From a checkpoint of a small transformer trained on Wikipedia: local attention windows.
Each number is 128 + 24 x the weight over the matrix's rms, rounded and kept within 0 to 255. Layers, rows and columns count from 0. Numbers have three digits each.

# up: layer 2 MLP up, 512x128, rms 0.147, rows 497-511, columns 64-127
# down: layer 2 MLP down (transposed), 512x128, rms 0.0733, rows 497-511, columns 64-127
up497:142123133132116123113088116103117132153123118114132130115123132135102139122147150093148155120127155128125153108137125105135151117126126139149139122125144129137130168119107103133124125136142118
down497:097143107114118149104152148141109117114134130130129134123121143114129114117149117108134145130130160145149106135149111129142116096133128135146119112132125110133099144095143112136128114112139166
up498:153153167122121135121112124110149089115119154131131120106132145135121142147140108123100122127121138114142128122085144111149133112125079159158105139166141170117133125127121128150106097166126113
down498:134147146133111109127092128122113076145105143104130105124142116123130101139140156135156145151151164103132109142090127134148139119116151145151130175122157138116152149144134126119100110129116131
up499:151129158131127120105107108109169116122130146117128121127127107141161137132127140121104141144120126133131081163137133090111089159088119094106130158114107143103114146118144145096128119164139105
down499:148086095133102137104118140126113101134156155136145134145136167106154118095155134140146106136110130137109103141091146170117119147064163115126144116143133075164110132118142110163155104147139139
up500:139127139118106135120140155115113140143131137119135126123166152146146134128142129132111103110103127128149142129142123130161134126117100130136149121125141145139157107121108122131132125148129113
down500:119142147130129105085116143127125122140106135138139106121120116151125119136140098139144114140110165141126122142127113137125138104147115112136153130105126101129120129136166109143143128126127138
up501:140155134135146136124165136162125142160122172113138110131102131086138149123107168140114151123127136100108149107147128143101132149151125118133099127125125133130133121150143124102137140138133139
down501:152144112096137100100150117180111093136132157118165130126105099131147140145130105155144117123128139134111100147155115128116100205134112139130095174124117081101109145132153137090148171137103120
up502:102143097132140152150134161137161144140117091131102165141165118146112133111124113136149093104090136162122136171064135153101164117065132133115133143161105137116149124114099131113128128162126184
down502:088141094119163138105098135135134117137109138146143190083127088140118173120176128129076142161120177123150141168093109151081120149168120139185140124150137111148109118100154123121109129167132107
up503:169119139122157107128100142133148103111124124118147135135150119137173120122150150103135111113125133097109098118119116092112136145125153115123125150125149107108133113125145146104140146123116141
down503:132116130115149141151145134145102122124146111157105156099115117118119118133152135152135111142119133140123143123137127100111122131154129121143116136137109109152151118152125149112133122145127154
up504:140122141098126142147144119131146136109145114118148120136136130137130117133143108098119146127127123148143127116141123126124114111132133144130105144123152108124118154140122101134122141104124106
down504:127126128126114123137101117146089123139169117140120132126135122127107097121141118130127116163135143139108141127134117141117125122120140139125133156146126150112104110129115120161118137117142171
up505:115132146117199105130127131149159143148108154126107090135137121164137166068174093144142128073090089114126199125105069116138128106126144168100170159166145138135168117142127093106116094122132147
down505:141143116128188105125147107169116111113092147136099141126111143196092099123110102165156150116130106127133129114102130110116114150156131142135102163105135135104136103135178137142104091126075126
up506:163100143110123128059123094120137153136157143125122136147163140134121112123090123116136181118089144123140109098144119136181142107130109124126133104108138081156172152174109141141127118121146121
down506:141107109119114127071112074178093159179158086140092171201125115125119149079123172135158142119099170128125147086100133195175159070144086117196115140146112097135170149199147116136141143140128133
up507:110165130162074154128114128112136089133134140148139122109168114123144122159115100138124121104134126127115168155146145134115145095164137134111128113125131154138115104141171101117101137141153127
down507:108145108201151150095115153117154096131088150142118139091141141085140147149126116130151148142104149129120166084138122140150123108137139132120146103140122121149147113121142096143116099114134119
up508:084118156175113117112144141125133159114149087124121162067119161107130101134168176133109127129129129108137115077146135134121136107168135110128153097134149166161112128143122109111106099103173146
down508:107099150132115162091087118172181103115131150164154110156170132154107119137116102140104113120131131123128176197079110098147116166099106139114084188136107078122098111109172115150170110110109118
up509:149101136147171141154163159144150138108125104106069126066116102106115151125098152108156167134086113161100150138133108098087128121164079134118142106105117083155176129113149150126183088114141142
down509:132097130108104121143150163139124150146145133127130107108127156154056131141086133165136150121134117160098129149146135152104107144097173114142116135077131124123111104130097123146136118138106097
up510:141122147114139118118103143126126131124141144102140109106122139112122156146145118112122124090131131135131128117134119115155130121107140117102118136126122142148111118134119143132131146129123117
down510:106168099121135117138144164150117122129115114119138104126130126131114111145139126139129116117120142145123147108139129110131125108104148119123125133128124134151136121124118124149136129165157116
up511:159127112139147088081188143089197125154129135073131174119139090091147094133158099077160079131095121166193121120127143122101161129151136111114125169105170136098154133093110110159148151120068114
down511:147073171164091129134154142132104108086118092175094131126113169171182172116145181129138143130153097060072147188109119109141154163100071093110139107135128094148147140171144149132114116121134092